Weights of a small GPT-style language model, trained from scratch on English Wikipedia.
Size: 8 layers, width 640, 10 heads of 64, MLP 1728 SwiGLU, vocabulary 16678, 98.2M parameters.
Architecture: RMSNorm before each block, rotary positions, no biases in attention or MLP, embeddings untied during training, normalized queries and keys, some layers without attention, local attention windows, shifted keys, gated attention, hashed n-gram embeddings, a smear gate, an embedding shortcut, learned residual scales, skips across layers, capped logits.
Training: a variant of Adam for these matrices, 456M tokens, 7670 steps.
Each number is 200 + 40 x the weight over the matrix's rms, rounded and kept within 0 to 999. Layers, rows and columns count from 0.

# layer 4 MLP gate, 1728x640, rms 0.0507, rows 1119-1206, columns 240-319
216,166,192,260,170,168,260,120,182,248,175,163,183,172,147,159,184,201,223,217,231,173,208,192,203,201,269,226,187,269,254,159,248,273,194,175,187,212,163,191,207,200,200,180,236,217,153,202,130,106,185,154,170,215,214,178,232,210,224,157,242,228,198,154,223,225,197,144,176,188,180,176,207,245,198,198,235,239,202,204
286,219,91,236,175,146,146,203,203,230,148,193,172,138,171,205,124,189,247,223,136,170,215,215,156,195,203,177,152,218,240,189,197,165,257,246,199,216,228,232,253,207,189,216,226,231,143,141,223,231,175,117,211,218,126,178,212,215,172,172,159,252,172,200,231,200,219,147,228,260,210,152,146,156,152,229,115,214,285,205
269,210,262,275,100,185,196,251,217,275,238,188,190,128,151,182,168,212,297,139,230,186,199,230,253,178,197,195,229,201,233,193,215,142,178,155,210,198,171,194,159,167,195,202,298,225,172,170,182,222,220,239,224,149,168,241,237,174,169,189,281,153,193,184,249,248,92,289,113,217,236,195,117,180,201,198,218,185,212,212
238,201,212,258,228,206,212,128,231,226,192,197,283,242,323,200,236,253,227,238,195,242,193,226,310,234,260,228,230,198,153,220,170,218,190,220,174,258,160,227,294,180,188,227,174,104,183,167,230,218,180,166,241,164,187,211,270,174,179,189,129,199,199,224,124,183,105,131,248,175,155,243,163,280,232,232,280,157,194,141
205,215,186,188,173,186,189,301,165,131,195,149,183,202,189,219,178,193,176,190,173,181,188,157,184,236,225,243,232,234,190,134,204,216,240,203,220,238,170,263,182,307,140,190,240,164,146,209,223,265,226,151,200,245,231,126,230,238,184,241,201,209,205,245,273,183,210,227,170,218,261,173,153,239,272,159,258,214,230,111
150,197,187,258,264,144,258,201,302,217,244,226,255,185,228,186,185,207,155,200,251,252,180,201,159,196,252,215,133,219,144,180,196,172,125,187,261,197,250,219,204,183,238,185,264,177,198,168,148,218,179,144,196,253,245,234,229,174,258,223,212,240,279,180,204,231,190,247,233,218,223,167,209,202,246,192,226,166,207,214
208,98,215,225,206,231,124,175,141,186,230,207,166,143,250,152,151,199,260,314,194,193,274,130,208,152,196,201,211,229,186,183,204,219,148,186,156,168,183,177,229,274,200,173,161,178,142,159,161,250,191,247,171,240,192,169,201,208,245,169,233,170,185,187,180,205,228,275,223,192,254,156,98,297,226,259,213,257,250,243
147,258,137,286,228,109,215,151,227,243,256,187,201,212,219,144,168,222,268,161,173,148,180,195,267,234,227,151,195,214,157,181,178,168,186,232,213,209,198,183,227,208,217,220,173,213,186,188,174,173,246,132,203,184,198,210,279,191,165,222,203,234,181,163,156,178,189,207,156,222,171,231,134,230,207,134,183,169,240,204
228,179,165,156,240,203,230,249,134,208,181,186,146,208,197,154,203,294,233,194,216,264,167,222,216,170,158,220,270,169,173,266,224,257,179,196,274,222,202,198,238,142,223,169,251,216,199,233,196,217,262,255,178,204,206,234,133,148,234,145,161,130,259,219,229,226,265,231,263,200,118,182,210,240,131,136,209,174,126,214
204,168,183,221,125,230,199,248,118,192,234,164,230,181,177,196,172,180,235,193,219,121,213,234,195,171,172,178,213,170,180,182,219,191,191,133,227,233,140,298,186,161,220,197,143,107,195,152,137,136,194,143,195,160,187,261,264,221,145,193,177,192,169,241,167,238,170,253,201,174,166,224,184,190,295,263,152,216,229,171
241,190,184,151,232,199,250,224,192,158,208,237,170,208,188,189,305,176,245,149,206,248,233,159,159,186,236,168,257,192,179,301,229,197,199,143,230,194,167,223,257,183,248,166,207,165,118,133,161,183,159,192,210,183,140,271,229,159,314,130,235,166,202,293,221,235,208,241,123,102,106,96,186,246,152,270,187,201,216,271
197,175,209,225,228,278,122,130,174,173,213,280,209,184,198,236,139,229,181,203,205,229,213,155,230,159,281,272,232,201,188,270,197,198,213,229,204,249,229,159,189,245,224,222,216,170,180,187,193,209,162,212,208,243,234,183,195,189,231,175,233,203,245,162,249,192,145,196,246,223,206,121,182,201,130,225,194,237,176,240
294,154,141,227,275,249,97,236,165,178,176,201,116,250,229,195,162,279,232,182,172,139,239,181,128,132,203,213,200,214,203,242,143,175,168,247,199,221,192,212,143,201,248,257,198,225,234,123,225,205,157,199,144,227,213,225,177,201,190,195,323,192,188,181,252,208,186,249,181,216,235,291,210,197,248,277,173,240,211,282
169,138,203,165,229,164,156,230,185,189,274,241,246,266,208,169,210,136,187,174,158,203,206,147,211,281,188,151,250,138,209,194,150,167,189,157,185,225,137,186,200,218,123,161,228,177,166,211,195,179,187,185,156,264,172,195,176,216,162,178,259,229,193,186,175,162,275,178,240,134,217,239,230,206,189,196,231,187,238,175
152,224,196,181,245,200,94,161,193,227,128,235,188,207,261,216,189,252,169,183,123,182,205,177,112,252,177,189,222,268,212,210,162,244,172,197,217,188,246,210,220,228,135,212,210,158,238,121,158,210,217,209,244,190,237,288,181,214,251,221,208,189,151,254,328,160,196,168,153,256,164,170,111,220,222,253,196,192,258,241
177,241,216,286,178,266,234,208,168,259,318,231,185,149,286,127,157,190,149,206,302,133,248,120,261,221,310,249,198,229,340,241,186,259,211,202,107,161,194,166,254,167,251,153,216,114,108,107,177,159,145,176,146,203,195,244,159,118,172,140,182,218,158,108,166,193,277,205,173,178,263,245,197,261,263,271,141,189,149,272
233,216,265,205,243,166,142,277,141,173,170,191,204,196,97,201,267,213,220,228,161,150,189,228,184,164,126,212,174,194,201,286,200,176,206,113,179,186,246,245,278,233,237,234,162,283,163,135,202,208,182,233,209,205,200,238,247,292,259,161,246,254,104,228,222,222,206,240,251,172,225,195,140,197,206,176,221,146,173,210
163,180,199,194,195,212,167,166,265,170,173,186,198,237,232,171,155,168,246,296,269,229,266,139,164,163,160,175,192,132,223,181,193,281,235,256,242,211,191,162,212,312,126,192,188,200,194,182,274,176,198,205,212,190,230,263,190,154,221,143,238,262,280,217,278,204,181,275,161,137,241,201,129,160,138,204,204,211,268,255
194,252,281,157,187,163,173,224,257,183,175,140,136,214,239,189,166,169,160,209,213,174,234,157,176,205,199,144,205,246,186,185,239,123,244,130,249,259,206,187,152,183,185,248,158,202,188,158,193,151,208,198,206,152,197,277,202,161,138,184,230,133,260,193,201,211,296,145,309,126,192,214,200,243,246,248,215,183,212,220
177,169,117,258,168,225,152,221,152,231,166,169,128,260,243,136,237,226,199,219,220,262,300,177,218,167,182,176,229,210,193,208,137,160,193,201,234,208,151,162,179,231,187,223,238,230,132,209,277,181,184,214,158,199,212,199,174,107,224,141,157,239,200,237,262,247,159,230,267,148,208,224,174,186,171,274,242,180,158,230
223,215,131,261,146,201,208,205,186,175,159,162,221,185,166,204,187,118,204,188,140,211,223,202,153,216,132,249,199,236,151,278,242,197,223,229,181,205,149,232,235,271,140,210,198,214,241,205,147,213,270,222,207,201,135,162,209,210,228,194,258,267,231,253,273,212,250,140,242,204,186,141,185,208,174,196,200,195,211,215
199,190,176,173,195,200,80,279,252,222,181,181,237,240,180,133,169,213,169,204,250,258,143,173,224,221,188,165,206,254,188,125,158,211,217,249,218,205,199,211,192,213,90,169,254,188,187,232,201,220,237,177,171,190,194,282,273,201,224,233,321,153,183,160,249,175,214,197,262,152,234,120,219,179,199,175,194,206,234,212
232,126,178,154,246,173,196,223,207,273,109,181,182,153,265,225,191,136,195,202,228,200,224,108,264,206,210,230,211,159,244,208,171,230,165,180,173,190,153,174,155,215,170,188,203,143,191,210,190,183,196,202,216,164,147,215,169,213,173,194,217,172,260,171,210,190,102,156,211,142,183,224,218,187,153,174,223,206,239,210
131,255,139,251,186,173,238,184,162,275,221,199,204,219,190,184,202,182,128,265,155,116,173,129,152,166,185,189,227,184,215,129,167,171,238,228,182,198,266,271,134,225,274,108,180,208,227,172,154,244,156,157,172,205,154,284,208,247,231,154,249,230,245,189,223,169,251,181,135,274,162,219,129,171,227,176,237,177,144,267
213,263,278,235,176,277,139,276,177,280,185,174,209,255,208,170,155,188,197,206,211,241,223,191,210,248,132,207,204,186,258,160,219,240,224,220,213,215,177,229,177,164,183,191,241,188,210,187,267,200,194,227,225,217,246,216,236,176,168,225,182,135,225,247,226,241,161,158,179,165,199,223,112,186,244,230,195,148,218,187
223,176,213,158,243,160,157,280,249,127,180,197,217,249,174,181,187,180,201,196,149,151,129,167,212,263,237,187,206,209,204,182,214,143,241,207,216,247,170,179,221,221,191,211,213,185,268,205,214,216,192,249,168,190,171,195,196,191,158,141,229,233,190,187,189,184,224,191,245,220,134,142,284,203,255,207,175,239,224,147
252,205,204,165,175,233,184,256,231,157,185,249,176,177,238,271,107,218,220,146,179,197,264,267,154,136,187,262,226,224,196,244,178,199,157,157,207,255,218,253,208,209,236,261,247,217,228,155,225,152,186,152,172,197,264,142,178,193,248,105,105,240,200,204,242,243,258,197,209,186,206,230,120,202,136,233,198,235,227,167
202,232,171,261,203,175,127,221,190,237,208,199,154,248,223,229,201,157,225,196,196,208,193,274,210,159,236,218,193,217,238,230,263,253,116,114,206,187,194,199,240,131,175,197,194,234,175,163,264,184,149,183,219,117,193,249,163,263,157,142,233,104,144,229,215,229,177,219,136,235,156,219,219,187,236,182,188,142,279,200
177,197,208,205,178,214,204,227,170,78,199,168,223,224,161,281,154,230,236,152,137,187,239,223,232,223,219,169,140,183,188,231,166,193,187,230,180,246,254,150,183,152,170,219,228,165,119,138,197,210,172,189,218,235,184,165,202,161,153,172,206,249,205,200,146,187,214,284,108,249,224,177,254,183,234,223,242,212,146,205
238,228,255,187,233,202,165,188,233,284,153,138,260,214,202,152,264,182,261,134,201,179,184,177,189,174,180,197,141,262,177,141,175,185,180,166,214,247,235,194,171,173,224,241,231,257,174,105,273,238,196,232,156,102,238,224,181,256,274,183,122,229,196,228,207,190,138,149,192,176,131,189,148,198,156,227,177,237,176,265
199,234,212,250,124,191,229,187,269,215,210,180,184,211,162,91,171,269,154,153,197,285,191,160,175,175,156,234,213,167,185,171,182,256,210,159,229,195,144,256,179,259,207,215,199,163,200,135,178,139,233,199,285,209,200,234,236,205,204,144,228,139,232,156,219,168,170,234,110,155,179,254,200,153,126,233,253,134,222,186
254,176,146,271,150,191,217,214,235,218,202,237,174,174,214,154,233,200,252,208,137,198,181,185,194,238,238,208,170,178,207,198,215,228,231,154,158,225,133,180,245,146,223,152,268,170,218,174,165,192,243,254,155,232,148,164,227,152,213,191,277,276,216,212,202,184,231,243,135,117,161,136,255,204,193,188,206,337,290,295
146,209,153,221,140,164,231,195,196,192,171,250,169,321,229,210,128,146,175,210,114,217,180,200,258,220,194,221,169,127,185,261,172,169,183,196,212,246,277,199,141,193,227,176,181,187,192,143,160,222,210,186,198,224,219,165,180,194,259,218,239,224,182,203,243,91,229,146,226,188,216,209,178,173,215,219,257,203,171,145
244,253,290,229,232,276,268,169,222,249,204,175,270,205,179,235,157,187,240,178,180,223,154,85,175,239,266,148,239,196,204,182,170,239,170,199,203,193,173,265,224,241,216,217,224,175,145,160,146,207,266,240,145,268,228,158,226,192,239,175,135,215,191,215,276,218,294,223,175,149,265,204,144,290,176,207,224,172,247,199
224,166,168,209,196,179,263,212,152,194,189,194,243,281,166,108,211,144,181,189,143,247,225,126,244,218,240,246,246,207,175,167,195,225,162,238,222,184,139,195,164,219,199,145,223,144,188,187,238,167,202,121,195,250,164,263,235,161,260,173,141,214,206,158,167,215,280,248,226,66,202,300,215,237,157,255,152,153,232,200
231,270,267,159,178,185,122,242,208,186,216,202,287,267,203,201,221,184,174,82,202,171,208,166,186,236,165,245,199,248,121,237,171,169,167,136,161,192,152,289,299,254,233,194,221,144,219,135,169,173,184,228,189,122,154,172,198,248,261,142,220,213,229,204,121,163,257,180,167,190,191,177,143,143,190,217,228,139,298,208
279,201,155,187,95,197,183,164,172,228,240,131,133,258,212,198,164,244,165,205,172,227,190,225,199,245,192,244,236,147,209,179,219,190,199,184,248,177,176,206,151,205,227,151,237,156,191,159,152,218,101,222,177,236,224,202,260,244,219,224,241,218,163,221,230,170,204,267,196,212,207,196,189,200,216,248,207,251,255,299
230,229,252,181,250,225,249,219,218,266,202,254,149,199,173,215,224,292,218,266,240,238,219,163,176,121,232,166,127,233,214,193,215,157,185,211,160,159,177,232,189,194,214,213,192,212,247,192,204,239,189,203,166,147,211,250,235,199,211,302,186,128,192,283,261,183,226,263,160,172,193,229,151,208,205,241,201,222,232,188
322,247,135,140,187,159,183,257,180,213,163,131,211,163,174,192,148,193,140,224,248,247,217,206,177,160,129,257,209,166,247,226,222,199,254,173,190,197,149,90,195,216,186,195,216,196,212,176,180,140,129,222,125,196,275,147,233,193,249,158,289,206,200,163,243,168,247,237,162,201,256,188,217,200,220,248,230,257,207,203
274,139,221,178,165,260,213,211,161,150,205,203,219,110,227,216,127,194,243,173,223,197,210,180,256,166,168,216,151,188,228,236,208,220,206,226,168,224,169,224,248,201,195,227,233,213,186,174,182,180,163,208,207,166,185,237,114,249,212,203,191,231,224,162,214,194,229,204,259,221,184,183,252,274,211,164,244,215,142,177
206,235,213,236,180,196,217,280,142,173,223,232,204,150,165,211,168,136,259,291,247,208,213,144,151,169,100,289,205,176,160,214,198,214,284,250,183,203,157,157,176,225,133,238,183,226,187,219,168,230,232,201,212,211,128,206,206,309,261,193,179,212,182,227,216,219,190,187,235,206,182,147,243,137,217,240,244,266,257,221
214,123,124,227,185,135,235,176,235,189,210,187,176,171,194,209,319,215,253,207,223,213,207,230,136,202,270,176,240,202,201,200,207,233,158,199,244,239,135,220,234,181,183,169,215,280,233,183,191,150,183,161,199,171,151,256,198,144,177,205,160,169,222,220,261,239,241,190,244,100,216,201,200,275,225,226,226,281,215,270
232,246,209,222,198,153,168,267,221,198,184,258,224,219,218,224,187,194,216,145,199,165,79,199,234,233,228,225,246,199,181,146,214,189,126,188,151,173,195,153,144,188,281,232,290,159,200,184,208,200,181,277,216,266,191,259,296,146,226,222,224,166,216,236,235,191,224,226,145,232,180,270,245,151,240,187,273,135,252,138
179,181,228,215,101,178,171,240,191,204,280,124,156,218,183,235,211,252,188,223,253,233,180,240,207,171,180,205,210,141,218,222,205,213,139,228,217,192,209,197,192,231,187,200,211,179,236,187,161,268,183,158,218,201,115,240,214,206,201,164,217,231,264,147,205,158,229,209,176,216,213,244,210,222,158,214,181,117,245,170
240,180,246,172,202,232,172,250,183,278,196,181,177,216,178,202,247,202,176,231,264,252,231,192,177,252,213,158,207,193,223,169,236,216,266,198,234,253,250,227,234,221,94,181,180,212,221,198,150,135,187,157,155,184,171,221,165,203,144,250,263,221,237,240,127,210,181,230,228,193,77,226,241,197,248,192,204,191,207,172
200,228,200,255,146,219,170,251,210,160,228,212,206,193,190,143,123,199,229,187,160,272,181,175,215,197,198,219,230,206,164,174,247,252,208,201,200,184,217,187,264,188,157,141,231,201,173,216,210,201,174,218,177,203,203,279,171,169,218,220,180,217,237,184,227,194,140,229,253,199,181,206,231,150,173,207,183,170,189,207
209,266,133,190,148,178,168,239,187,141,210,224,196,150,234,184,204,172,216,176,243,255,239,265,255,239,211,236,224,206,247,186,192,238,128,213,228,199,147,195,184,291,199,305,228,232,194,193,136,186,198,170,224,246,263,196,274,204,231,202,221,236,241,245,241,168,246,149,127,253,270,198,223,146,243,217,253,243,176,165
192,187,206,175,171,198,130,246,185,179,195,186,141,201,253,155,232,219,199,267,176,235,186,199,182,154,160,146,195,219,216,253,176,201,203,184,233,227,184,262,228,215,173,166,134,209,221,179,172,304,217,183,122,93,130,228,173,301,208,229,247,226,239,213,157,157,187,209,228,213,240,172,239,213,243,181,242,182,135,157
192,178,179,178,186,180,200,176,174,225,138,109,213,197,182,144,198,143,154,247,262,269,262,161,228,201,163,225,245,283,164,211,200,206,197,191,223,159,164,212,142,259,252,190,137,163,138,219,232,258,189,206,129,189,282,185,221,158,235,171,191,149,256,211,217,178,173,189,159,168,135,220,162,277,216,284,294,191,239,182
157,221,174,281,219,187,219,185,272,161,230,268,230,173,235,189,171,169,191,249,234,204,155,219,243,247,168,183,163,242,258,231,207,174,229,190,192,243,116,321,209,213,189,200,169,205,193,212,211,166,158,149,212,138,198,211,211,117,210,152,124,242,210,221,242,227,206,145,146,81,229,239,210,264,132,191,293,276,239,144
227,199,213,233,181,256,195,186,163,188,132,266,200,101,196,203,193,270,239,217,245,209,245,228,241,222,199,228,168,190,191,178,243,294,216,224,204,205,213,246,170,137,194,217,229,169,232,168,157,218,135,183,135,172,219,207,177,181,200,218,214,250,222,211,106,204,209,189,231,225,237,210,181,260,192,224,171,211,255,224
259,270,188,242,164,185,184,267,207,165,143,151,175,161,245,149,218,230,207,261,171,162,133,245,168,193,154,165,260,211,116,244,234,216,201,225,201,72,193,229,190,193,182,242,220,156,208,203,189,246,34,207,147,259,323,205,215,248,218,225,186,276,154,152,175,253,199,232,169,244,172,197,181,153,255,260,222,187,228,203
197,231,190,215,232,248,172,181,161,197,221,190,257,158,193,193,268,185,234,161,241,189,300,213,267,287,189,97,140,223,243,134,181,200,203,235,190,209,224,195,250,270,219,189,211,262,188,193,221,198,208,235,208,231,177,201,231,211,273,208,246,181,176,245,239,209,259,193,124,172,227,206,207,173,160,233,200,144,166,195
253,163,116,206,174,160,120,231,148,208,237,225,240,222,190,188,243,170,256,234,149,218,233,142,159,230,156,102,176,243,157,263,152,231,108,213,218,186,183,147,195,195,204,192,130,209,139,180,205,143,194,197,161,199,269,165,223,205,256,278,208,205,138,197,211,181,145,237,147,167,217,208,195,157,192,197,168,208,289,221
159,148,191,275,160,251,154,187,249,171,230,193,194,288,215,251,179,178,292,178,195,219,227,246,141,201,234,185,131,272,191,204,232,188,226,297,146,180,171,252,253,261,232,225,191,137,161,226,166,160,80,182,178,209,204,262,151,191,129,133,202,212,240,183,168,204,218,157,277,201,184,128,197,203,234,236,203,200,344,129
180,150,228,232,255,251,114,147,121,192,140,185,245,189,211,178,203,188,256,169,191,143,148,180,260,175,231,197,200,176,189,250,238,210,136,204,166,179,159,179,226,306,182,216,115,183,241,185,245,210,169,195,201,266,142,249,226,239,293,223,237,198,235,119,202,310,140,152,193,205,129,163,175,149,125,225,217,177,219,220
170,164,108,246,221,188,173,204,177,182,212,256,158,184,143,174,187,149,225,199,193,224,250,232,210,218,147,146,163,145,185,243,215,276,250,258,234,221,225,232,193,248,175,205,186,242,213,208,211,201,228,189,178,191,262,238,188,182,209,250,163,162,161,155,194,172,186,158,197,241,145,194,223,253,212,179,172,216,231,262
159,172,95,183,212,271,158,174,162,288,126,180,204,201,239,239,274,216,200,180,176,219,284,226,242,185,171,179,193,291,157,137,274,149,273,208,203,206,191,167,168,270,180,145,238,151,257,146,129,194,103,237,146,105,204,236,230,149,220,240,217,164,238,186,217,149,152,159,213,251,175,205,145,216,187,260,156,198,161,256
235,173,222,181,166,150,218,174,210,189,221,116,216,232,197,255,190,162,175,246,141,200,155,133,230,181,207,166,154,185,165,228,209,259,195,224,180,219,300,204,181,237,187,187,177,255,232,199,203,199,225,177,183,215,157,209,182,224,201,194,281,161,220,167,258,190,156,191,226,170,221,188,213,159,234,223,209,153,198,172
216,279,226,143,195,202,140,264,215,219,170,161,185,189,174,153,194,263,234,258,207,177,188,171,197,184,264,148,228,122,135,176,238,240,177,216,205,177,144,263,188,200,145,193,142,119,210,166,179,158,179,172,255,204,248,240,149,200,191,259,322,280,196,223,194,223,202,211,216,210,216,297,137,168,254,208,234,186,214,208
204,205,160,224,254,140,233,225,159,274,161,157,179,232,234,205,193,230,187,184,222,185,220,183,228,138,251,210,214,174,181,138,154,123,264,114,228,178,179,131,121,202,184,166,256,189,201,134,192,215,227,238,110,190,252,236,264,177,273,159,227,183,118,251,203,196,220,186,237,241,258,143,222,246,223,183,143,193,182,263
203,209,269,166,173,160,128,290,168,149,178,231,229,235,210,202,230,162,256,249,201,237,215,171,292,271,242,233,192,252,131,221,214,262,235,177,214,150,199,218,138,227,165,243,275,202,186,239,252,167,198,176,159,282,285,130,198,166,215,214,193,200,130,207,199,182,222,215,224,217,295,205,259,189,150,255,215,169,159,198
215,230,178,285,174,127,216,297,251,152,222,188,254,228,186,192,197,229,227,227,239,195,203,172,227,238,140,202,231,236,165,237,178,165,208,190,153,229,175,168,192,189,114,182,174,178,171,197,218,215,141,176,178,175,169,181,184,201,298,224,197,147,228,279,219,261,158,192,191,137,126,192,266,137,212,202,202,159,237,197
220,193,221,191,185,97,177,235,229,238,225,187,247,199,181,240,209,213,187,227,209,153,186,185,188,244,203,167,173,186,262,172,236,176,235,210,151,209,270,159,149,247,183,212,206,195,190,74,214,207,216,152,184,239,184,210,203,199,282,196,262,203,209,106,161,175,233,212,175,170,210,164,196,166,222,203,219,199,175,125
214,199,208,240,152,138,245,223,237,166,187,266,193,216,212,240,148,139,201,116,162,162,235,203,177,202,179,285,228,130,132,277,135,245,165,184,163,258,134,150,191,214,200,255,233,204,257,188,212,249,246,146,248,207,190,172,191,205,189,159,239,200,194,175,293,199,267,245,179,128,188,192,288,254,177,252,177,222,222,155
148,242,234,250,196,182,300,186,205,213,189,168,200,269,203,91,209,163,222,144,177,187,152,232,176,188,270,163,172,284,89,185,140,196,193,217,214,197,222,179,126,166,174,210,161,228,207,233,205,248,235,136,198,214,233,137,205,221,186,208,220,156,238,233,184,159,264,203,204,183,236,258,234,248,249,199,157,181,160,205
196,225,160,193,234,243,144,162,250,273,227,260,188,206,215,176,234,173,175,161,269,192,196,259,229,247,188,232,205,191,188,122,180,229,185,215,177,218,234,170,231,203,232,160,168,227,271,172,197,239,167,178,174,145,166,259,199,202,216,178,236,233,300,161,188,84,204,192,164,159,252,259,246,190,199,160,146,203,176,174
151,178,195,207,185,240,199,212,225,299,164,251,200,237,242,253,233,174,226,215,227,161,163,230,181,124,309,190,190,161,176,180,199,198,235,149,204,194,223,274,172,215,206,222,230,231,231,155,181,224,145,212,187,174,211,175,167,225,190,188,157,197,209,224,248,189,228,203,171,123,201,175,199,155,127,188,161,205,261,191
235,180,307,223,224,187,184,186,224,178,196,208,274,205,198,206,162,149,186,231,168,216,204,185,128,171,206,166,200,195,266,247,102,173,201,286,262,207,228,247,171,251,173,142,299,236,145,205,199,205,190,219,214,144,132,202,160,220,220,253,159,224,203,219,164,231,284,241,191,161,114,226,213,177,229,243,186,103,219,207
183,221,206,172,207,232,194,211,152,241,219,198,210,224,210,180,158,209,135,220,166,175,143,125,168,223,242,203,184,268,217,199,232,227,305,206,188,327,200,148,166,230,212,182,241,245,204,202,173,221,175,156,170,130,219,198,251,185,243,167,277,189,201,150,209,233,208,243,218,146,226,245,192,159,306,236,250,226,181,192
154,158,199,192,250,204,202,169,213,243,137,220,216,205,276,220,221,248,317,232,226,136,235,154,230,235,193,223,196,145,236,167,209,247,160,225,160,244,210,288,305,238,215,251,210,205,100,219,258,196,225,117,304,135,187,285,240,185,178,144,168,166,151,178,207,197,144,239,210,156,270,200,264,154,226,287,180,175,216,156
129,194,186,240,215,116,159,136,224,178,241,189,300,269,153,189,208,222,267,161,142,177,202,189,196,182,280,163,187,228,197,237,120,253,280,251,218,206,200,178,167,292,183,185,247,180,251,209,222,208,247,164,172,201,136,194,284,236,185,271,175,224,192,216,160,200,227,261,173,205,182,181,216,129,227,222,176,178,224,257
288,210,207,277,182,179,266,180,199,132,259,117,162,182,173,171,227,219,160,222,177,200,269,166,271,165,214,213,206,236,272,230,243,161,189,207,131,249,245,224,170,195,239,210,191,186,227,216,118,156,107,184,221,128,220,217,239,158,271,277,254,250,211,207,198,171,228,266,210,154,257,206,198,194,167,206,167,191,185,190
182,311,214,244,186,237,142,220,246,160,214,85,213,243,234,154,227,172,194,240,143,191,219,120,209,199,182,223,196,249,193,255,86,186,236,222,177,226,206,255,211,296,181,185,229,208,220,119,184,176,176,236,118,217,241,211,172,200,228,199,231,236,186,219,171,207,226,195,161,198,253,155,153,149,251,221,249,132,214,158
251,253,205,176,237,199,214,285,212,164,208,149,213,139,163,230,203,245,188,164,196,241,229,206,184,279,195,172,180,166,208,232,164,230,153,257,244,207,195,163,208,202,185,107,151,234,211,193,148,267,282,208,175,296,184,205,194,205,174,217,264,217,201,193,246,230,205,224,206,192,267,247,166,181,236,210,232,199,177,192
190,158,204,183,220,144,241,153,179,191,191,209,259,164,219,190,147,194,203,170,171,186,218,207,204,199,213,230,243,296,232,238,202,284,132,191,169,222,203,131,139,222,220,204,153,187,213,185,96,162,178,220,175,235,246,262,197,141,213,201,195,166,216,189,218,148,200,242,179,255,222,233,153,227,196,196,189,207,193,155
231,205,227,172,209,242,170,215,196,169,192,224,186,172,271,157,205,236,174,281,258,213,195,168,282,250,136,126,189,179,199,267,223,200,140,196,209,221,253,180,209,267,220,200,193,156,170,175,180,129,173,174,149,242,264,280,184,221,256,144,292,239,230,225,193,139,234,175,227,212,163,215,210,142,206,192,205,239,206,204
205,120,171,171,144,126,217,222,173,209,161,152,201,199,70,189,252,193,173,162,215,241,309,306,188,208,171,211,194,186,146,270,185,180,260,218,167,271,181,208,228,238,181,191,179,213,252,210,170,181,205,241,176,185,189,269,218,165,206,166,219,170,263,152,296,180,189,185,187,223,211,223,213,199,203,176,159,237,243,170
208,216,231,184,243,242,166,199,175,170,203,233,149,163,105,191,235,197,153,184,209,229,218,163,156,156,207,120,184,133,210,171,216,196,275,173,159,221,202,194,195,239,174,181,200,286,178,213,199,288,256,168,235,179,155,255,202,161,183,158,187,164,186,159,238,195,135,200,236,230,160,276,318,144,197,195,150,226,238,232
206,192,150,220,199,174,186,230,210,221,194,218,253,248,263,176,186,256,221,179,262,217,128,205,209,184,203,256,224,205,231,138,138,198,231,211,197,179,178,196,232,173,142,159,297,223,133,227,239,239,216,145,228,179,238,161,269,206,155,194,171,214,215,268,199,243,199,141,205,179,178,259,214,171,129,203,161,175,175,228
204,92,187,270,196,211,222,252,185,148,205,169,216,160,178,167,236,246,139,180,181,230,186,193,185,167,213,190,183,255,254,247,196,214,231,215,187,201,160,249,169,167,103,229,151,160,258,197,246,208,157,133,163,193,154,216,226,217,191,175,190,260,174,197,128,190,201,162,230,171,192,147,178,228,152,161,106,207,214,208
201,266,174,191,182,125,219,253,176,229,185,105,163,234,216,206,243,195,215,231,269,160,227,229,257,186,237,208,188,181,232,220,213,200,152,258,229,194,183,195,224,228,223,205,194,203,213,204,224,206,140,251,212,237,221,249,274,185,261,287,230,292,210,195,220,170,161,215,253,247,190,300,209,118,209,276,239,252,191,235
212,121,226,178,223,133,118,182,242,241,159,209,254,183,193,233,277,261,204,257,138,228,176,166,213,109,190,193,127,228,140,153,129,210,197,221,181,195,227,111,168,234,222,187,243,152,229,195,181,132,113,143,202,243,123,193,289,228,206,195,218,188,187,219,150,153,129,225,200,167,186,160,223,259,250,228,159,151,200,188
194,178,227,236,170,141,182,236,213,197,214,241,154,223,281,174,173,255,140,186,188,134,206,217,300,210,165,107,163,197,191,200,193,177,204,175,254,203,155,158,149,201,215,194,200,172,99,180,103,237,160,128,104,209,178,245,236,176,127,108,238,254,197,136,93,263,183,151,156,243,96,208,214,176,243,218,289,205,188,254
174,187,187,162,134,230,223,211,153,193,190,137,179,231,219,151,182,127,226,147,185,231,216,228,147,179,221,188,204,218,175,246,236,209,158,134,246,200,84,224,233,119,154,259,258,245,217,109,157,211,277,197,120,210,190,254,205,212,132,153,230,220,244,243,214,206,207,223,220,107,132,245,131,209,262,185,223,213,141,214
252,211,173,178,223,127,232,260,191,168,190,153,210,173,176,270,213,127,211,155,242,169,173,170,248,223,141,250,194,136,236,179,139,186,234,181,212,256,222,156,219,195,178,190,223,232,199,133,206,183,219,212,169,193,257,197,251,265,221,189,212,248,149,164,257,175,226,233,205,206,222,198,159,153,230,266,164,224,141,184
163,220,198,226,175,190,222,238,210,230,245,195,222,202,208,265,238,226,239,236,143,225,194,135,202,179,246,204,154,210,215,140,199,253,156,219,208,224,202,209,161,237,176,122,180,120,195,174,199,124,176,140,251,202,185,203,219,188,176,264,202,229,147,214,158,207,201,317,188,265,170,133,240,146,219,197,211,204,244,225
232,183,167,219,191,225,182,167,214,177,189,131,193,196,207,146,265,169,165,212,193,207,209,136,220,192,171,238,239,254,190,246,205,235,187,176,241,194,171,223,282,163,253,171,158,195,185,155,184,204,240,252,192,176,171,152,239,205,207,193,179,195,189,257,150,193,231,213,135,148,171,159,268,275,276,268,178,232,271,255